python train.py --norm_place="pre" --positions="rope" --rope_fraction=0.25 --bias="all" --init_std_qkv=0.0288 --lr_head=0.00348 --schedule="wsd" --train_tokens=595300000
Each number is 128 + 24 x the weight over the matrix's rms, rounded and kept within 0 to 255. Layers, rows and columns count from 0. Numbers have three digits each.

# down: layer 5 MLP down (transposed), 1536x384, rms 0.0532, rows 786-885, columns 0-63
# up: layer 5 MLP up, 1536x384, rms 0.0987, rows 787-886, columns 0-63
down786:115138124136158164122135188117082109108143094115151125135105154162149146145144075151143091130108157125130139082070103162123133116122170123152129078116109118130116142056160188123090092117133139
up787:108081125119156163138147119107140096118144148129102112087115170123113114073145124139132107141136173119119119146161144136129113159147095157129161122165157144160156116112123131093116146124122108
down787:153180147137102101136131140118126151164100101158183137120147102159150141146138125102129114107101113138133151101106145121126161118110116115100104131105089115075072144130148140128138119124117123
up788:118131141132147212157107119114132063159089119124094140106146118081117149156096088096127169112128115120143080103126123133121122136137140107119117146144123145088102164124141126158084127122126112
down788:139129136115083086106173132120117198074159160155150133132087145173141096106139134135138107138116132158133136136133130116132122117137087150141114140123150116153160109142101148117161128161155137
up789:135156109161150106137120103139095159104097114128125126093122124172160131150093101129119124108128184129092132129112102167167120137132136156132083142091104117120079191142100117090118135129129090
down789:080120124137125158122157143126151090110144142117128117126162138103126108093106103143117153129104104098164106137155144085090162098118140090095179120150136150132137071112128149139153090104141150
up790:101111089121152145112099123130102121103140110157150159085103118102139149112116139125131138137146133136126135099129063069140080145084122121135123144132099110126119148145104098157113167097130088
down790:091118091074109118137205134167103119173121169056149110123106191114138171139124076145116199125182168127173144129142141104126180123124098111144140142135199099144139109094161150097126157121106125
up791:178150109100171121127165124119123115160168157130168118146098102118123147183145118128103147095157121161114128129117136160127133116115129119122115117110123115133161146097126094130110201134108121
down791:078109157124120140154116136100130123122120107126102133154148140146116111119114133113139140180061084092132139158124089133103136170084144136132161140149150134154097144121120155100129051084157104
up792:113155118153150095119128092131117152174130166128145175096159145106127080097112129104147082154142162131121168139167123136137115138125148140108135116127130124132135151076155105114112174128124143
down792:118107160057154091135151081112135110138173138121130114126106134145073096156129105105166173142153137135159115095164090116106137122151119149108168138088139107094122120135099145145156117147145106
up793:121146161143106123154136079112088138147141087152141125122135129119166077156089161125113112113132110118111140099100136099107136134176167118128137098135142115083127149099129101131143135084134149
down793:144095121100151150130079162125155103143120192135104164105143136124088164127107112090157130133149136120137096157134114156121116123127093142128124159150080184146130085142137176136134108160133106
up794:155148139144124141131147100132115098137166141104135096139119121110092108134117074146138157110107130071130177132114141143150091125143143112139116133166121139107082116145131131147115130113148150
down794:134156157134148128107148137158129120122087104125152157124123155118167163095143155160113149094110139161137151113125118099116161115130133111102117150088132085162110140113137131130116103117152122
up795:106134124093151165158126133126103115142122141134115127146134149113134159116115150086134122149122105109131149124160158106109095104147139107093105140097137155104146136115178168111172081134102131
down795:121099137153092086117132123117166132148153090136127148119126130127140088147118112147143135096150146116140102121122111154162175179116090165129150118150125122155110112149105103133067139108143108
up796:151118113115106169139147154181150117115101130128104115106094157129130139159118123099121135104129154127124104119145114146143109107145130114089136104126119159163077100128094087142133109132139105
down796:117131134117140138115136123058156139157103142129160191152123099139102087137142122120149142134133091106116149115123127132123131126106131162160145139120149109086121142106149129119161104126092181
up797:172159083145109147125095164119129150168104142131125099134097164120158155180150127101104152116144093140134152117121136153101125163090161126106106124149145138094135135119194156122123134127107125
down797:123135137142160138092157152135121141134155090127105176137153084195094159087132154155175138141117163112125102162111116115177140138171144144125117160130155144156129127118076086140121128124166121
up798:122140131089129158082146134094151105104113125116117145125169076162179153114139131159096095154108104137119143123158142114111127185142111085138118156143128122132137159080157134134164192146097128
down798:133119121168125125131120117150129111142173110108116114122073155097090078152090116132126148122157186135138115125132094176138122091115144130093138108126106140142130104146124089149128120108161153
up799:125150148128163094130119114161062141101122153165109131108125067119133145159143169102118111116126124117083109122120126121178129151159120161105128111106107116138122120107165103158107110126122144
down799:159152101134104095143116137130144144139109083136150149128103157161110099133138119111111104079105129158166157128138158135127155148109152091140111135132149130142133112130100142084104151111079128
up800:106099124111121154154160176181150096136156129113143143176114108153138106138100140120189100080117137144136107105129146130096134126105157128128121128079149136167139134148108138146128169129081130
down800:124157100152134116112157156140110153173091127151091135061132164136115110120164118105096105128125136185131119123142132138138161101155105147093134153132111091131110137123153120117093118110121152
up801:102144114113157149176064127145084143093146175138121097159129160168094126116134124089131122124150136141097143149162136075089180049116173124125112132136114118114126131114182123170158100191145126
down801:067143087104212101151073140060099170144160093094182094078139135094098090179134098106101101081100158073082143123121157153113134129136175165189117183147121127123096119088164130147170075174161138
up802:175121111098112169141134141133109150132159137125119106151158141163116110136115104113096141101127112109137130136141130147125097100128115125148114167123136134112132147155125108164126152108160149
down802:109154108105120122111128094150147147127090139131161090096135139113177083129119137087097181119160143151179127101108153075146134129114118110156118096137116103159121092118099140080143126142095137
up803:144133166100114184109137128108139118176125110105072139158108138168114095129141122110121128177074138145145153194173136116126131179102126131143116186122107131147129142097123143147127139125152111
down803:095095086172142115153145139166130154101123122123150139123156098123131198129115123150105154087171125128138113082113134117122176091173135106132140104127115137143102124143136120135152100132097172
up804:175165157158121146122177137142128131135129115153119112162135127148140137117138127113115157140153108136126122116108114120128143111101116160117125123122125147134123178177162141142100145128128119
down804:058108136148145120137072120097115151117069164114127147075102167155126102122133131147148120111122158120131108118193115155119126139128127116130104093145141100116140128113100122113141118135135133
up805:139133114110108122102148147170146151114147173135096127165113152150118132089098140149105130180130165178161106142109135147108127137164114120164141093123124108123118129136088108108106088121125149
down805:178102166155138145126148121147095099151122140115123125118113126143141139176142132113125119077134136167117071119128111099147113113113136194069108131136151132139126140135185171100192108152162094
up806:094137132148137111109137138102082173095150128146134156110152106158140113093164113125101102161142185099113129155116060136094130103093119120113148128128108086163181151157123076131125181145150089
down806:173124124111137154103112132151164098167125128118123111123096134098102132134083142102169115094122078093153145142133180124160137151148137118118136113106148178079091115092143170109138114158114166
up807:146100098176123126114138114121100121099113159135146139176172153112110111118115174120130141151112108137116110147128193074102131123114099113130090138138141150135150150147165148121109149169122083
down807:105136135066129115124124113122150131150135086106102136099098116177114156138117095101132139112146157127131119117114093163155122121134160126107142131108109113119120128111100132133158088076118167
up808:163145102110111123118212186151130172161149153136143139123108171155151112154089126154086134155137120137104141107106146115117154168122136142112134131141157121089112159139127154162166097156171107
down808:099113130130129118150114091079108077144109096143123149117139074124111128133135128115163134144087116119123127138170100124117098111132127167117135138084114092164124138133141118099115137116092129
up809:124153128116131144135092138131115153134144194129123095106116090126142140137130092072098132110113101116107124142102150133092120137111119115144131118106062166122077163121124129136147160143110148
down809:118134135101141106117145125119114161124094141125147156120146170150119154095109142158135126126156126126154083099122128133161089121134118168154081084141181118130118100125112146121125167130101115
up810:121173093146121096126117152132128133133136154131117070130177130080115122120120128104086121126155139161124227094081127169114115111158199135089110099114124093168097149173150159127135162090106171
down810:101123146141158133120144105122144074114131145094157130190110135137120102129133089103148112096093149116121074145126115104158184102143068103150152141121138123103105162094143106127121122155127107
up811:155104095136102111140140108143158119148177127137156136159127145128135068090118083131147189144148093153100115136125175191123133179140148140097084121099104122131104160114166135132157125156107083
down811:141127117158148160152052124159166143144159196092141112146144073124103182121083138075096092131158141099141154110123062153082169160149130104077133085088162150120101099149141139129112135172111137
up812:123149113105104134150121162119127137109120118146145115145113145120097099135126140132155137138163159106165130115149089139147139171110103113114124115171126147118146134160090159110135119078151082
down812:098154131102141126142134097152146121138134163141093156134121126188114163161136122137114099136157077097106161125134133117167152118111129140125163130143132101137132161160144123145167161177121140
up813:151088128178117103087107093132146165120128123105114123110139132167123104164110113086184132121124131144127159138138157128138150145113139137174176145141127146105098134136129094152124134141132123
down813:110162151114142134159156144113117130126133135114146117111101128129138122115103123164094111161119116155161100118130111149106139135138167155110108078129129102143146110113168140121136146136119133
up814:120130107058141087097127136079140117168154141122086156122119111176109143088111109115139123150112114117116119150135089111100133064086163148157117132126146096142131114126096159139141125121076152
down814:136075109145066135178140100140140146106158140127168116143099090078166126151192100106107137093104138165165147171145129131119126120131106112136129101154076115150142140107183157183084133142116130
up815:112097146075118142123110147140108113145172123153114096148111122100147104102124184102149129105172092087107117107135094090149123128126135159105101103144132118133099125170146139119133164150092134
down815:158180122129147153125144130111126138122089141116127140115169118155134135148119088167107143163110134170143128145105157140092112143138141116122161133083117125110169126109106131160124094126153131
up816:162126134121166151119057129115102141168122155155171112128080128125082118134135126087129083089114101097096133130134162144084089138136145129106133108076119130134099123142132135158163121115126118
down816:078155120124135111152177129120163127074116081113157125118144104093170127142086131182118188128116169171137134135101128116168150123102135146172104110167182126113148141157132117118149148134113139
up817:151160117133137095131133081117146129166161090143143120124123111131112163147123125105084089166180151136116113123141153140175119088122161108145115129109102134115132062108117096159160133159091123
down817:153126139131069115127117125139143085092106162144096138139135136109096116114143085115131146142109155163111149097141158092129129133139103125093120151115175124102138123125108178139105136107144153
up818:123129133141095169150135157103115110154146113169168113123162126158136115115154160153158164125114132140088089139125118116132130109137160125158126121154155129105159116106120105111133123112133125
down818:144144108123155119129111112170120143112079117056097153116128151080087123122091124155090123156131128158141141148162111096133134115130105138102127142119110125123101125131115130128089106133105152
up819:111153182109157116120162121129156135108158126148095124141138098173138132134107163148123124144143101150132137124129154150121117082143109129091122090119133067139108094126156154099132138140107126
down819:117106068114086135134094108118130140125103099140139117109133154092106124137139111102132121129123131098138108127103069136102105159112120099169143160145135167147148117128103110134131091108149153
up820:124136107111091113096130133124138113159140119156108109168117146137108172172167121184151132111137121103056125113108094076088089112155172140131059147125130086143110149116143144104127089092101126
down820:164106128100123128126155140125127173126128096107101105108117134172131128181144108123143162109161092128191149131070136221105122153176120147118136180133138136144120151161153149121092134167151123
up821:086129112132131143164083117105144133179130132113090130138105184075083123124158140151103128138124129094138160150097139099120135142109119112127124101173155096122119124136184160104078129115149113
down821:131136127115090092106105137114075137114137120141126112134082165163115107115144169154141107162148074159085164173148133221107084151135155124088183168114111118109093123109139119107096123120106152
up822:115104121086118114102167155109117103110141128136106120166112146125119147123100125126096159167129131088127184109122138172119113153078118155110136144122131139110152189128121171131128114101112115
down822:164154123195116146173126048125145131160119147149151173111140141127131083130150091142164099114107132136090110129162151134147158103158169119133134086151109121123084103158140111094132156098129112
up823:145134137164149119135148108183118137098136126159123132130108081163168099114170132144147117105132104105106170119146143114115145131135095089111144134127081121072171113118093145167111103109099150
down823:059126151083116156117126123155117139121119133162171127111126160104119088139124076161138134135106098171127160142094128140141110102105174148118115135092116087127153135173164108123153105118148148
up824:112107119118111143110115151117139148131159152108134080132122162128095147153115122115151101161140084143117142116161150100099124129130157156186133158132120165131112080076111142135113117129108120
down824:102104133125152106153106139122108140138091158113127149136144155140089080093111135134116122126103133105070126141152139122154126126162106137139111139124088050164130122130081111127110083114082108
up825:131151146153168162156153140088103142130123142155123121194130156136087107123161059142142116120118089103145127119094143093132135108108096166106114138130176141125141072137079106130156131111133114
down825:163120160151152102121104116135099164155125134136139115121158082133144093100106123103096141133150105123146129102153165120118091149090108169129177124132128129153059171112172127135121211156171140
up826:189115169129103094114146121145203168140132101064107149135096172109114116087132101142154114097092133123140132080169098135135130094107129137154121150137131127111147134117140151140133161142102084
down826:085174149137123155099086110121107078120124165170146095138138092170116126135151150094110131146143089120153112168093142106135086167113139167106160094126160151143110143140120141123122128100152171
up827:145107138140148155162172155107128117140117145098123133133125151162102119119115142133113125158089161118173103113121094107120111123151133137172133121124101053115108136107138089131134109130138128
down827:138138137133128138119042099139149139117151096112115108120114107111131085122121158122147117131127113140121144151128165176122102130085151106123142133130140152119132129134070149120132129134099113
up828:107123143127128159132111098144130125097117116117154143123096087145155110136139154133141184142122138136121166144124135140117152134122095122119133133130143083091160093154091115111133169114156138
down828:146165141149135137136135178108119163135139134109114139094160177112096145122118124125139094134108100159142126117105142123101095145138185157132149143110136120152110125124155102147117096127115118
up829:125163118092138117094118124102105152156141130156127125158158130127090140107147096073143146148132140133111151115143120117121118110108144145129152085121125094167099146159086133117116161131099138
down829:119149110130111167109140134142118134126114130068179103078105142150135105125108161134099099106157134105177119109150127146152140127119140148125053119092141193134137110152153153136136129128115145
up830:110155140110117167088100096135091119160121127087142119122132134152097127163114151129138127103117116141124133107168181122076105117103186145128132129136134172107119125129125093114131164145123134
down830:130127116143134097182133154102161133099158134170135109146131101107131131087179111132105115152119126109160122123105109122173127143146093139138095122162152105127152151125127173126164105108097137
up831:144099083123084162158109131125136127131153114131121140102122129120159139122108149146157142133104146093108085093137131144110124146096095135164095117141130104143143136134139099121138123077108138
down831:127142127141159119101125169149113135141089114137130136135110152103107142141147081116124138105122101139122155165129100109115123089129143147133131156104135144123133156137111148141092178155126109
up832:153108164128122171172115125114137160118180102129096118140100152107124121124061121151155105081162193128148121136080179103117070113091104125137099140151140120145079130142123138149097135116106101
down832:159135149151143151125136116130124094111064119089155152134148111119119113146143157142140157120115123107111121123155096116136117188116118093120128121125164122139155117124124137105153138104160147
up833:205108085139142117160104129112126110194133111110169097172113138135103076110085115116121124107155104138175110151072129104171130132123101090090124166151121124137127144131118144104105152120129172
down833:104154157117131129083111137117137138110142128192143128105144105162099110106161127129145114113094145106086075125153114142104098113128160153118114098162163123112150127130163132110132095156142128
up834:169105150174136090146083045113121115152161128133107169189128085089084159127081112134165158130100093093132121175105169130111153152100125130135143078127094121130111143150143131157091114162176132
down834:082157141127106135104154195154132134116150112095106113108138152115116128137161144087133108126148123171139130075203123105126112115180110125130130179132144144155145136107105150132166105078088145
up835:100126107101115184155114132149105146131101122134131172117105122143124084156148168129158070087090141118137127145150152113156123151103093153122113168116104133113107107137084113163125099147134168
down835:158122148158105102133111108099114119100127089129160081132119129126137151107098118125133167127117116152114126121127120140110132134162145143147105125170137125108153144137191166093113147094099109
up836:135153118163155103123137096129179145110149154134080132110120108115147130115130121116119110152135135125148144135097130121141137114111155163143071159104100129130119095130093094127113135103089127
down836:148134152125126104135136160152076135149115155111104113165099150129111147122117143128144124135119096134127119108140097149099119102126107093129164108113156102126134152140166120110117139160182103
up837:109091145112137123133109146160101113151129143142156150126132146093109057173087088107154144126091137130150159167093115157123125157130112150123160152135108090136130098173104151148173122117113132
down837:134136137135125116110153100102147201137132141059113129091109139134145144120091138116129136108122141098157132103171172135125162142120154149081112124147117141109118142145136154105144132105127074
up838:124106137144148124131164156119125161104136085116135151109125074123165165129136103141132139166073104148131142098119076144150118083106155117123170140077109142147138119166151129145167120129111116
down838:138116098101112149156093105147112098143121160130145131170160176108089118135138139116147149101167164134152085148159174102114125142133129141112095123155150101140096148114131125122088129106156129
up839:170118114097134110134161115075171101126147094130111121079122139125145086107176152169136105108142147116122157141142116108154126117142152167106091100142156151112124178109152164120141178126143131
down839:111128187139123130153120089153114157091074152096141125164120140147134166151100105101098119150090153153141109134123138160118120129110132115174151103112099106137120085112124106140123121144127117
up840:153108141137111120102114095102157150120139141075106144115145173136116130106121108132141099176102131145180168139138115099132125174125100067116116132136155117114084154152108114155117104137097101
down840:091167161131171115137104144122127119138152103132141136096162132118152118166117130123107162083129123130114097116125153123124121088120133197141124159158118106150175143105174152111141135101146165
up841:099122136125172128124121120118133158111152145110116092121128135137107167094108159140101127119150153119136146134099155118163117118138169138153149175125108121127117123139112144125111100110148154
down841:181120131114102141171106094130101129146109112116162144098132155139137127149164121103124144130094141115104122132162103127130089125093129105113121080131165127094101113175122121149134160153121138
up842:105108125149139190096114103124136147137118119119116153103109142133100097134149118131143137135103130124109109133088137107160131090139104149172126151142129127108062099124128156142148078109093140
down842:168149074118139084137101144143128123145129117101114139118133113163109140141094136097125145109125103134124118100176090078097099141131115149129150106104140150161133157153096142098128171129120100
up843:123145100120135135151092121116162170116122141141124208121136105149128120139117140092127139153140132113109149112130125123118126102130113103128113115145134134155122120095131123130107118174146136
down843:118115137133112130098165134131105101113135103117120073156117173115115104090110119158159127106133132101181138152128160150081118138115105124136139124084117103118140127144140142101165143090112114
up844:103132172093095183122173146120149139131123133132108103170135146113121149125152149114144133096122111118128138169163100156140080105093091116124175110106133164098130186094152192154159105131152152
down844:130109084190136087093118100133138103134113143137129160133157122161102128105146127143110099122123112135115097136121148073134146136112160148113088139151127110147121118152117091063099132110119115
up845:153080093131132153120131132130154134174164136116106138146140103148101119112135129080115128124104146130131133129196147098114107151112124135177130090135109128139094162081098116158147085128107112
down845:118184125130162128118118141149138109060106127097121130116142097104139120152126113168113111143143083150102085111099138148156141116142144115091146146116132136154157109142154167096101150161182129
up846:153135171104126119138129092146134117118144098167096115136109171146075113107133113142156109166121099099150120112120117147132145141127123149136129092121165146186159141142152166127132098151160126
down846:115103079147152143106115151098115159153103125115129166128129088121174131119142167095131118082113134128131146151130124102125126120146161134138117172129095131094110140133110102131116158130097100
up847:150133060149182173135149180138102198098108146131118133127114098147136132101167109108179089071134128135161154130123173070113094127124111128165159129129133149145127146127101149152148099068107111
down847:102150131118152118145171146181156162128106169160124078143116114140112138086111141089135153125136147101197164059131153124111094121126113110170142173111162140162104124136100104110101090131130100
up848:126131138171142137137147168137097110133148127161162134149166131130115114103184125199117084084140168126099088111159149096111115135115085118191108106114139124115168098121179095116133124121151145
down848:097113115069115084065108183122133093119082143161125145128128169106115129108150114128141143150127172106109070106148139106167105135123070122154123177095139155111135090092147177123172070159071103
up849:160163130152124091110142133143124144132147089138120124154116098088111163150127100112117182109114147135106129171125131151171153135165165153151105152169130133124110120164080113120164114135115098
down849:132144137170137091109145128119107181134161101095132104144104111168145098126111126083066155112109132146139069103086160126164115121151136174110104137129077147086099109121125159111152116119126129
up850:133141171139106145163073151138146137141121100156144114131126146136126188115141120141143119144147069095119179095099142129129141097131118170144149184150147143107164113160147133083131116119148133
down850:104138103122143086108161110107128118148157149129152148144148132128171059186121125113113103122141160137138136150134122086154119153127139096062126101111138112122108158106134154085145148134137141
up851:123094101134118122129164117153141071131103116084120131125136153119100140093134094107159120161133158115175133167157140104119133118122134121134118107138136125141118121127135088104101133149122088
down851:145182140146170135117116136102097165126143116156144110130135120124163125132114145151110125092113113090108107108102109146131125148128142134116141108128093102129139126114142153144142153113131157
up852:119144151103172125138133085115075127137112118112152094126132115126121120141119102130139111132075130119097125112122101170100124130124113114165147141122166097131156102127132110153110126110160187
down852:129116112154090132123135160126130152103157164120168149121136165137146141138125138124112161130135127153128103110124147153133179146133135117109142111114121144116104144121136127118134127121132103
up853:139138156125144141129096098153087117134143118112143094157103118150139115084114106144139095156126101136142133113142121137101115118111135159140168160110095105119137180175129131131110093125133076
down853:136100098156126129138176137122149120143103113107156150104143158094097144152130147157105131126144146130129138110148138144137129114104145099081099086133155140123126107087120121113115138123138162
up854:135146122155119162128103139116166130110125131125099098125109138123122073115117164096159157137153136100090090108113138058109075124125128118076087098119117126175110099086126091128141112165132093
down854:106102148155103108166181148134082098119147153121123160149135123163102123115106137156108110153112117148149136142132091178172132126155130129161191156139113164107145100130179124119164114130125151
up855:101131152126154137147117174133127113161112142141123135137131080111129137125100163099111118088169096135097126120150165102137155098114124128103123131151089124107149129128136085169159149087086124
down855:182137118117130110089126139190172094144140105120095127139158123139100119143136048132116145105136159077148142154131096138128137115138150129110095147064094218133115118120153148133146160163160162
up856:142116099126139138154121158131050120173132115141139138138158101132133104128091124105149150124118114151109129087141109163140100128086121110116092126122113122147169128140149119115168149153107113
down856:101135133141092126130117132140136135123106099120142088124115159126099125168172131145098144122154142158135116125088114138105067099126142160115108155154152109142109118148100100129115108161129116
up857:141171183128109152109106134146133115084130108159128099105104151154116123126154134163143147173169148108117110147153133126154127146116141130133186135136176142090134131079129142156096110154119153
down857:150121083132130126132109124138138143169133152092106161139145105099137135147131122113089124098112085125148170137121152123102125125134128140112112137102116115132121146175140138127164095142154113
up858:143122080154134121161152077142140144092147124127144127142114148139143162145118127124154137119123105161125168160114146167106108133134093130093148115111161109162145113151157175142081076098106152
down858:084184179150083128186136122130140094143132139140106130145087095141083105138098111106145145148159142114150099104159161133160148171130131113108152107084085144117114119096147112116156168148134108
up859:151102125103117146138115130144181151108097100113141150141126119123115133116107112151164137112151141133176125183060128139165094128141070105141127112134100117108135136152111079136124115097162132
down859:139130119124114160158172102114135114114126112123138141155146136121136168122143115167102133147119125094096132110145137089112139116135111118127123162118101139128156128133132101113167155169105096
up860:136163127157155142163128127150136139187107114128087098144123146139157151094174124111152134130121138149153125131108152166122100130138118113101183112095145113125113127136134100159112098135105086
down860:120112153113133128108155114110121148085129124125156149127119141124155074170111120161138117119105123097093130130149095129136084125100163150155115121156129152110133124107104104120137185142129161
up861:126117141182160125139122164094124155135081102117107128117118113121110178111093145153059096101187124100123122103131167118136101143109149106154149165114117137130133117082116125107165133130145135
down861:085138090147109127118126106131128131144152125091152101103099133127131117169132130139103156119201171120153089106183126143150121151171144143100078177164112128111166140151107100124150132140052156
up862:118139086151160108138077176065101147136118124129132101118091097126132115144139098136116139129148111140156097141140146145158132118160125163114154082121146137099112092094137141145128154156142160
down862:113136085086117144104142096132128082105131139105166142159097187166132159119115115100158128103100124173085187126137129097096078094143143130167149119134108126122164138141109144126186120093091101
up863:143122121166133143159120121147145156105110144115113103108181136091131132131137126112132133121114162127135132101109117108150116106141145134118153122101103157164154144104151116139134115156125149
down863:127116154117162156127124107090166118116087110144166129114116132113151114133140154152102103100150089124113149143138161129125087146090144132117162148124104145123137125111154125096126119118101140
up864:149139135141105124154131110160128141138149176117138136155143121114119145136096150126116095089113141150107132167118135142127137081147145147152144119096077111126106142138105169150138138117108149
down864:102147146158156155137131152111073110184125100150085109141109154111134090116155130145168161146113109157143112132161148122112094166110129148126115106126147135132146136125162088085098108149126087
up865:121117116128117105116150131103115118196103172137125134149131124113098110113099175121125116111140129126084144122100174173101157107155157165125124157125119114134131116131146120113165147165110104
down865:113161147132174135138163147105101117100130099118131114149130134121135167190161141119146080145113113128154148137112086086127139128119107112143111116127150129144166100118076128128104115117161130
up866:155124108160163145127122142150106122144142147184100123087140115122142108116112111074123084137158127133126130133103139132131096129077118145115137129115157147140118139098151112182125155171142107
down866:169103133147107102172156118108168174109117124122168137144064129113150141129103093163120163129112169099127140129125120108150122149127102128155167109116084148139123150150127142146119128111121122
up867:079163139122111143167139156069081161117121152129127136089117141158203121117139113150144074158129142111108136125128118074113083092175100126071149113126120132104105168128134119116129076134134110
down867:166126144130122117114117095108149108159156126152152099171105102112127151153126128144083147125147113125130119150134180180129162101078118113161082107123152131093160106121126119120134159135105148
up868:106126138119145144131123171140080162101135133131092090126180123144116119134132116107141093152115152129126148135118057091127090109136134119124070151118126134119150112123157132151098102152145157
down868:120169120132185140132095129119141138139129092152184175132120128112134088116135130122133099151160139087128105146123167153118109158129140127156144138171161120140112132132139110150136118138127095
up869:117149150101102166127130136144136114154139141137118095131106102107134086185129148107123112146146143108129122098140167114139158174112148163111143083163155099143106121132102138157097142131111132
down869:146127114159149118124148123147134142095133102112167155128136125130107156094175096158126142107104126145127150168120140101139107075128116118113123187092092137107139139124101145104184134105141095
up870:117105144110124154175112143126106153128139100118109104116113115106134140116106139119117139117145150135092136172141134116134143068128093130163143127110145145135093123108117107127119105144119144
down870:138083124138144176136114078042158155130115093120092148124124099112124119136137110140144126138140119102137184130131097094086116188117143121122098131110120112107110164123107132150132115128157123
up871:138113114149132144133153105139125136135113130114139079085150124150120145154145130104098122101074151147117149145125137125130109144168144148119113138128106116117124084114128135132127122122168140
down871:096120111117106177119143172112138155160059133110118102160109105124139135090103157115127111141094136119125126146128162147150140137132120111124101086156127120129162065086147131107133154148091124
up872:157171093147100121115168135120141138127121140159145124130123133155101128112129137117092139125147138152174125130129143126164158115178137113135199138123140155112090104177157120106117127061133132
down872:132111134096159172159109133156087151129178140115159117151091110140161118175091126133128128155112143131156125116102135135092141108118128136196094112124114115089124143140057117155151149133120111
up873:098153152180126154102117118121130147105170121147121134110119120126113112133145132108089117178101111141176166141138097125139093137103099143107176138122117138103115127150148107095148150108093103
down873:170096107110144105170128123135155087126097147099139110146124147157128134124115119138152164066164137141084093139112139133106161098152133102135079107117124114152125117097116127121112119113132176
up874:157174132117115110125109114181180127082118095094105074141137126142157131151128123178137100143153112133116134151088159168170145143116144118159152118115120125158169125148155118121146172171154140
down874:165135161102077125109125167116148093137146119104149107103146148095128086135171100114113139109113126139158116136112119132165167140149077134130113165097154108142104095125160126109179106126120129
up875:092097112151125105102103117111136144122140135111120138139139100114136161131155132138110163196133118157139133135143117160131118115097107155118141117137067126082128101107143105153090138085090131
down875:138127157133132128141125144147122149154129113157168074126117131154120087123120143113123138111095164116132118113129092105125108140116126100147113122127165107174110130112142109077155152133158165
up876:127154098085118144104111146143147125125140085157132075135105114112109115114091133143150135134119145132138172134179089159131147154113091147175111088132099124189123151108112138130132117169100103
down876:124182162157132118104133110093135162068142135114138164117109154129130131118180084142105122136103107221126121097097164097108089117128125121119108130126121096123132132145136138123145142126126157
up877:133170148118135118132128134142107125144162153144119120078113112091162114132154110153192103124118114131112127124141110186125157139132144131103119180171076121127152138087140123134141088094143186
down877:153138149122146114071149114138137144135062119109155110147152118131103140154125120146101141111139149138119110128135151081138112118094153132171128102114153168148089129129139107139155173167118095
up878:154110114128148194156124139171131149138150100129141079104131124136142132163116118108174134093110120120155192124188101142157124143094085148151084117116165118158150108099148137134128104145095139
down878:062103106163173092088076153113162121121126108113113125140136104110118104112126093136131141130156109166118096132139171102130158104166133146129145117147119142090073133151106112141126126129137117
up879:112134159112164134130089158163096166122167105109084152115124149168134173109141149176106141141119101116125160165103161105085121113131116111146128139091158143161160123122153113114138129152110122
down879:161151110119111134122147091095133121113133176119136148131050104073106150135130104129151123159129139160125119103151096149159119158100124102135139143128108104134149112136118111161142121121139157
up880:199141167114117121136130123207166137099097145138109140055131141126137165086109153118121124127080115107160133115097152143135127133150123171170141165142085143072110133128093157170071134098114124
down880:140152147106113134149092151101104130121102107125118123164088129111173118156138159115094133128136197151075133110160129119130121144089143096103146093075115105115116109204151115156151161091177159
up881:109128128137153095137130114171125143119093127130097142119135125160141111116109159082118154145123127100132127103165098145140111146109130158143149100144134130111118143163153123138132133120077137
down881:142121146110084178147130115127135143146117147125165133116156120086125150154135089149112117123130130152110146139132124144098123126117117098103117140117120153128142064122101126098141134165178090
up882:096119162138103127115153173164131138146120159138132108142157142113140127143107119137131109124141130118181143129114126103089131157129081094081132152134153103111137117056157102110106115115130105
down882:152119089127128122117134081083157098131108127113084113139136091131164134131134151107125180137112140123054141109144145175121133084118154169126133115129094153144164157142123150121109119121142135
up883:068130063124097147157127143169177141128115178153164136113158093112097128126148148160147134099093119137157146103187148133098120121128132125105099132107116132117136153117131130142136161147105131
down883:180116166120148116101122116118078118126119102115126142166116154134125157115093101104118117171137107158116071129098133118115139119089109121159157113129119131136116122142108131109123139125139153
up884:124104129120101105116151092178125112133123138116094117158127127118150139081146140128086144096138143102126154142144189097118102158126128149118133128171148077136117116121117143123072133149103108
down884:168146112134174087134091106114147121109115090098223145107124124120092129138130120127076098142123138183133102150087105168098116115125130066171085089114116156112159130110091113157182111131102145
up885:113098131118165103109129144132153077114172126124099118125119113128137090154195064161181104101148130134144144130082132066149189089100115131157114149127115158139083109142106147123183158090098096
down885:151172142161113131133129131116090160148081127163130131125138126126144144129079161113099149177120111120158137117142146134131097137141124158123119110150106110130146168128149104132063129100112149
up886:104150157113149124160116118125141112119118125121142090145159118137118141122152129139118193107089116125115140128124096092152169162099124116125142173154101145127109137138103131166130107133137119